Part of a small language model's weights.
Size: MLP 768 tanh GELU, 5.04M parameters.
Training: a variant of Muon for these matrices, 148M tokens, 9009 steps.
Each number is 500 + 40 x the weight over its row's rms, rounded and kept within 0 to 999. Layers, rows and columns count from 0. Numbers have three digits each. The size before them is the row's rms in percent of the matrix's.

# layer 8 MLP up, 768x192, rms 0.213, rows 319-418, columns 64-127
105:523454401624441531525447561543451483514467537469549562489537523488472510486539471499460514415457516489495461469449484490509498463459477461460440509528450503539487491551563438470546503539459500
105:482525552515447498538547522501554461505443485459524463527465472480528505500462477503587462449534539501567483494520500524458512484529438539477515529423483473535521487514430467448557522530532508
088:503509544469538515421547446515565520565532469478450536517438448430515493528506490464485553515528505500533461522554476564507527493534411542544496602388503456464494593487479459451565513517471556
094:479521496528525419486526492442511488474480526521499470456532468508495534529463462541515469530463529518485499445449504452497495476438494466472515470424491506516562498609432506502469489521514492
105:516469578485427545487531520520549546518448505521457518496499430406466457455509512489499477540488499529478514531476492560525466547429534534490457498495505538489494516462527565484528472535530514
103:454464522558523529462505475490503451547421526562426532476519491515445510495459508478467538484566527576512477462522466499475543536482457559518401498415568525510497504538555459470583486473543616
109:446465450411447582492452518448497517514556520525455419540518502508489472585492528491550400422526524489492523516575492423432504447509505514491443465526529516535468439469524497560440491527463502
106:492454471535569546460555521465482530571509501469575502430558471542414426553451490484539480505481537471447449548424502440514510476531538510451509503474465533398482420460483546490523441517509499
109:506499525487380477498504513526455539461496484553442524484436485537441504511521477524517512506503495458512519574492406462505498505476529503534567499429470475486493506468465460524441516559496559
100:560488502512492493448454417496521530573495412503502539523560482483482524448502498575445482477529569452449484558487493530570467515513592486531550452528524517507474532520511494526533501519501541
100:494466513479611470528434538534550463540447592531611460442502444478508508532461498520453436499485483465496494497520567476573501498464493499462489472493433548527491422484522597557528490537520457
106:576594488488492430493485402454451512552444462546525510527588547533443437564540557493574491511484464523518493468463503453447595474554511503515547566490481526384525489500483506467510528478458495
100:474500436456505543533543481411555441580489530455526507433523466542541491520510487413526494465521511506455453458475426461466435557490487441535470534536557495539546458499535520463415482492518551
098:462546505527486552497524504547449475532504480549467520584504463503511508509532492513524554485445508515532441439512525426458484480494497489520469578446475422521531458580540405551487494506467469
099:504500526496516469537427445538447471581577395588553562486479477456486539535469463566548472495477475469485500456500536498450469467497479467469508525523479521529529443468450449490504520439563513
124:516490477473453449457564554498572494538512496531531536477576515427569570428442485553481497526428491496484498450515468490512448499521546479542487465515491494590458458402503545558503581520442576
104:501543503520568500520490510509501524498510568498484455475517535551475502476431491442477468536497508478465469535433496402453540523518443453544496596483606545550471397520511506524473456529461513
102:518449495454527413537508533475516439544506514589492551469516516486481471481417525457442499563525515545469467478489477442487596437526473496559541497498483478449453564515466481437520512437494426
111:522532569436527500581531457444540574533500558463487485451502521488420463484550439502568478556545507537542512526512471477557519552491503413435513469467552510439509506513396472501503523570468511
103:508506470453473609523482558496432529460520466473499614438497485456482477494479481516462533375554455455504460490532460467488467506531488540524503529548564582485485463486477514477557520511530466
088:447437481489548492481492535526552523561539552486522514446495547498551476541521536561540531516506499541472493497483451497520498476512488445506412462493553525496557440456538442564578533506543512
098:470481410566423473557603522473477467496541546540509491529523519480538552532420507539521487555547418462475495528600456486545551540532474455509447492542562521460526492504522465541552453506477437
100:540458428476463548445482507507515463514501456494456545433546565527484462472494450487448457491536498546476474474470455538486489455525481481508570483482546503529526490427516503526536487545507471
101:534508502506531520520482505531472455461483533477442533520513532464468529465449499520481379542543563505512461536517546463514520535499405523486534534486520474473438548579473462494518465489483501
108:509517441514538543473459492477527592479500524475486521551605533507420470505472586519446504508535461416532463500567542555517510503505447464505567523474536536451515488457468499475480489576472452
098:518546463494538447518502547474520493505519507476530471495508492546533480469469471463489492595515489412483524493463564522524535524481456489537544548603451507511411455533519573542504606434496489
106:477572494509434534475547494494463480553460437511536460443439492563500578512553533522491521474522512495528465500558437460544487510510543500534508494437422516461530492539524549382442508532496489
104:521458429512468511445534558544503536477559523451482503460538492489406494462399469557458509538541434545523505474555506437499451511542494516540517489538588402557521453525431512535437534468412565
101:501469425508451529530509465510508454519527480515488510483424497467588570442463476531470458526454413507392624565483521483502546450554524507514485488490504522490551488468483463526453551482488573
104:529437492533522473518537489534530541501426566539477481453545506539496465497526468518508510523463532552560510464505429557473494514505444478479445472539552449476523444497533448482476573433461514
097:521497500541493473521580487503445455463481554532436524416477447513574534427537555461484482469501472500501559544562504545476539435443460528475518459537541467588516493464516540438464495537410475
111:532518496496515450490498538491423544483448480529551513532449536412528534476451422512435511459517498514457455517448525440476481560511494463460481419480491527501458469462529558483446549466467517
096:485474505500497476496517494469446550496433474499539502554482466503454546482571557365490565473525483482478533519460426475496551490513503524541437523466509549475500549490489594512465462559508449
088:506494488415484503491555473505457486514531473435468512522452488532502477479516461574497541495562473479477502509541453462472515502484504498521459501509443437568499518520538498426450472483419496
099:535455528527422527484462474502548526504508521487472559482480501558463511508481421537539419509453534506499472499575530461467528567516502411488483493498515484481543492521486478493465542541503547
100:462465598511529525513474457500454460444453544445486522514529456506571473489516440470575486553537441409397503462449483448563531507475511422517473493558483504566509528459504541535528540486553462
098:516463529489494518452474467499419500568500531409450480496535437519482471531532534466478527501508469507456507581532468460507487554463521485459524446500529559554555523475501482585427505558515517
096:560529490471545482470418509433543514494532459540514520523472493531534600527508527486468497502437534523503492515480516542536479493477441538498520469453464531498504557480515465584466450518457527
104:498488560528452542534483484530443560537489469451473557484502517553458520515560474538588480466512433545434506445448560496529515546494480586519501555497558528534415529409545501482477524475450446
090:508503483494578462635475495526495474468442500476527542483503514536580439446439528510485505493481437459441597537511511484468505450484427463524578496505553474459499397543511519516513478512526509
094:577470511532513484558477486521503529532592552403510515504482512510577500556467525523462504559509500617529532526459433484504534458566467562526482451540534523542482462523501409487464478557460446
098:521424442558545554511439490530487497501476483449526504532538508413443490507509518492541468502472445492543556453470556518512450595477563536525521533522477510491496521492488500519559529451423474
104:499526500515421503483523442481501500460499509471506462474505430565521484570511423496530449472552510564464529544520495511466568570488488450554511511532456565471532535494502479472542530461444486
100:569531519422510491497488532558549542537480472513503550489531404488504453525501444481468514481475496538512520457461490435507559522464550519542533538473520558499525457524575510500460494449524551
098:575516495511498496486482510518523448425548494555509468529418439595509549519525453517493476496444498495528553552434512486489526513523478482499488507484539503423480436447551534490555546524536500
100:434472541493547523512523548505553383507465504472427520463551596512520545470515482505568460436530499440474541503443468518535498533488468473468455518457519488510499504511513614575483492566531473
102:454477500519442529487438429583482537520522485457461482431481521587516550502506458531593450512527545496502472415477541450523502449407544522481505504504456490465488538501521547436560480518479488
098:449477531542502464483502490552437485507443530562466542467538531478510437515509570458503501570576481605520495460439592492476478481420479489469478499523524537413489510521471531504511570482587514
089:492465477507586520469482572505472476501501469530498479532503459490590554486521443477514510547518595548482523509452481490425583549539445517492406520509506528484510505540463500485493509448539366
100:495529483539509546578470537493491514444488517538501434507597460501557481463579497482508503502473494492512468493458515495487503555529565532582501479435458458480503562512500556529547444567507576
101:509506442498500474550552428452560461567490504469471479376502446532510529553492533449581496490523480397589504563475496507508489533487522516498441465477426459481514566526558543488437476513436514
099:470488537480451449518438476532492501428519493492550487497471511507489485524475479474524579501503482458456442443477508550426383490526525498481477532484458484502448453429498459536523457523496532
096:498448516521553498483527540501518514557395497510447469545479483462526437444536546511455520539563525539567379470407489498540458561471540473410507539450477554453504472437564465516523458534446539
105:463532469513457479551521453482495516539418538513514479533522493506497477591474467485518441483525532509482516532417461519493510519447479502502498530447422519530525532488504519487535540519428423
092:447595494581477489537427511588469521506507526562560489570615399491423465459490451465508524484473514521531581466484527439468474497524525490546462542499472519492459487471482500493495481509484502
100:462514548436497449514539537487449513499509573501482536512503492459519523531446435470507493517484544520501496471540534485427479512464464545616512537513496490419530531522511522419518471486492464
094:527455530505467535536524444467512583559509497500523453478453506506474458500454495472441501461536490518475482541545500490502539510512458517466496500493504488476425447485536538487542505494517453
095:483517475473517557449539593507448513526534502528525430491477511510466545547482533509491606527480463602436486525505570554435447467515492418528523492479444475524548502447481448546459468512501497
114:548523512522497520477539468570481535535508510423578543498456461477447544455471533556513535399438534434553442432525489552578473471531505507595528500517482540459452462554490506540519492496559489
097:474484452485468507434507552544502524464494583482491533499469429517437520515513484553501546561555500512546505472494506495465589518526483621499544565478520542492473506573477531512484477490566550
101:449429533497530535510544421493480468486468526492534545542511487580511478501434449570583593486516532469402583427430543484521433514528414501551512521421545517468467459513478494480530527481459565
093:521510514566476573389474509553490554562513504434533593470469495604553496513542472460488503496599515414507536519495514468517513461491422557512602520476474457503551512469424600568537526554549458
102:506505525459440530483549478469485484577500478446455538544476533476536460515462556558459484500560493507557534465559493473574524543525479589521495497512510458513455514416462487549465581481548505
100:539566530485572470519445497531482555515535524474474525489502468545500466445519485503465483516529534467566479501546466463547451548514477505496453498438419404524508508504500518546525418529473602
099:503512464533439515575538490552412493457446533452544532537518456575493481484427459491514511456563544549457603541448495529478463533522536487424480556569461530536522432504420495531440554566493487
107:523486462481468506548487465431534521484514502584539509482555519486555481539483529487527500523489443485525477565543486452444441511511516482536524552575537486488484542512483507473427522481483565
106:528521508559497497482487468446573524544486487493514449547526504465491509504492566522501523482508513486452482450484454531435477455473497509457437453503559538568478482398519490581443435472465541
104:530426467428502634496502514482509455502565516494446541496548528523495495580519490513497514449464502472532474468474520516500555495474457524490485501479457464412491462380505497479502514522443511
101:567529556509497503468542487499471472503597444531501540567524554445451532525523511528462567471475484468562460455585454494509481631520425485487498462514531536458509505507507515497434549477555530
101:453454557519488494492498503514499519507500460507505446599529467520457491513476460450432414507521511572510408516432469498523509433466467537429545500448498492431498483538470452566447527541461520
097:473489464501542481551590520484482457510521546550461564435560478508487510469489501492482513457475470442454466485490489534524485536468491474496477541577453508461488541523480498535504462555498478
106:465495470526460503522497541434539531533490448501560572441507515439497534521412556472465545466526466529472517483478594453469537454579435568461535520486468496512479506476532559556420475515571506
106:576481479512515526504505473547600518549462482528501542547479522481511457535546469563499454419424556466450544491556603490473486522524470526442560478470493526494504417505479475447521482457536491
103:438475464525409539415421485596528493444515494493498519548535414521470532499514523489522516488488501487509505574477417498476537520464486560573535489493495453504522480510464510484511540521569520
104:516539550499499456457429523554533446518471431522485489524528542524434535506424553531503474490464513572502512480536500394506440523535548491515469453521488462451547544486498522483445556455552512
096:465457575409443534561487485529534495535465573474460481564492429516527481469438451607594460496495529486397450522552517477526548562516516466561470454501492498495502474529572553546493505539526458
101:518488516433512516490516489499532544542508556490568493525450540542543475462512519449473558553485502513491469417453487467522387524498490500510476487540519608570476471444477511497543443511562474
101:474494518522465550528480476521542450557493518595438514556570524526479497577479477526491503467478525567479505575533502435547537484504487557456471431458444529477570545522486459604557520431459545
096:522532510510399456553501489498491503497529514522386522484559548503500478525512398514485521578524516530533486525560484462486459537537476492510431456458534484475489545426438447504510539467544576
104:463524552483427458482534527552532539450516487513539525614456499506471517546484528499471524499508472427543590450492497500475519437508481501465562500556548505642435521494510487527483487476443516
098:525490419549488515498491490583508482584571557464542513536532513479493498522470515543488602498488541469533457482464496518445494504452463600476532508498519512489544432511495565590515366528472498
090:547494450488529455495528479507528511489486497497551464477522459471449530563537471508586476500519600495529581525496551468563433549488503470488506524517474488465479566497467565504499466463534531
096:584461511528506509540501514523544522490504495476535467510607498508513531530438495519514656550545527539495474444486461493541447531551504493470538452516521494456489509531540500480528461465583478
093:518504513470546539546531507559485398498464520475465501430442516512449507561450475459632532521507504484443498482456555437511530566476433416594528473471463445484434550452524539530535531507483450
094:551494531597519557411476525582441494516487486508522511473493540455557483524457518515466553560524512521531423506491489520500496502521492486626489447535552516463497491529476542504463456544443511
100:488558559514510529422507477528457540524548542487515574491514418463521500456425514482516479472455497510517488496506448560523504471533474495427499487474503453495558506442514473519498485512533561
094:481463489457505440519511474553445510502453575548562533466463511509536502460472562451483519472485431490463456384505565574453474492474552462496536505555512526501443473484519461480533493494494461
104:426468423421504508499514467497469481556480513567548518493576520472483571538481430458530543536477480548463466577476499512502510453420556521481446535516508481393464518432492518543449550495473475
094:477462548429427508464442470450495558474491553511427505443586462572520508429484541472511560454536459508474501448511515462456514468513544555483518461467507466514523492540548475478512513490502502
099:505540572534494471456570506426527539502452475487496498509491434498456608530496506506528485481436475565461573488480519523472551505455498537458511523531533502508516463477505501491469545490495615
104:493471469521465462504564539551507495491495495521588497528506502452595453318474502529442463509487534447397527451563499529484514474467467510525494548445523544535437465504484535484475598533429508
100:621551527557441471469507508507558487449459477513508574508443476585504534489516515500475513533532422479523539494470485419448510459519478511477517519454445441519522500479528530448551523492418548
094:527560528464455475480580461486516507454454487508459547451463483546502428553523515521429485493478531499470513515421502553499528564458575539505531511499536422540472497519465478489552420514537532
092:510475515565545514537456515587466472523439466448510535536462408520485485467527470484429437502453542494533474496529476536488531503568478455476506465532521519527513494484487498572457487466481536
094:509600503494576483500517525535519502553460480450438557487526464524518440518473527453539412550479476472444519510481530514466529496460550483604457531439504512485433473476512483418517469514520446
098:446561512476443535470486451573485469455475520499415481480500526561500546444483542532465419536490502469571530495514528478499460552503529463603535515450456526551475509488532585547423534509479477
096:458488464479491534489549452560505514470472539483468472479531529454474501515479482488427500525455534516507488426533514529546513488538553434489501499444530543473474504558450544476461517562503507
104:472479545477450447484483482479551517479475495517462439479520521543539525516514448477463474531543472572446429456580499494534545507545472496492421472443427475533514541518592540463489535594518566
109:533530416542508490515531581575486562546489489466552474508497502520457479489436467465489500436516494507519501500460562486429493429485468525513460496449527408470481485485479611486558474466483588
098:501469528482538536479491504541474484424494529545486472552477428445432507478547463533540510511556490518528506522490496457490554507420504464496471530503427523480512461439462547518438466531496542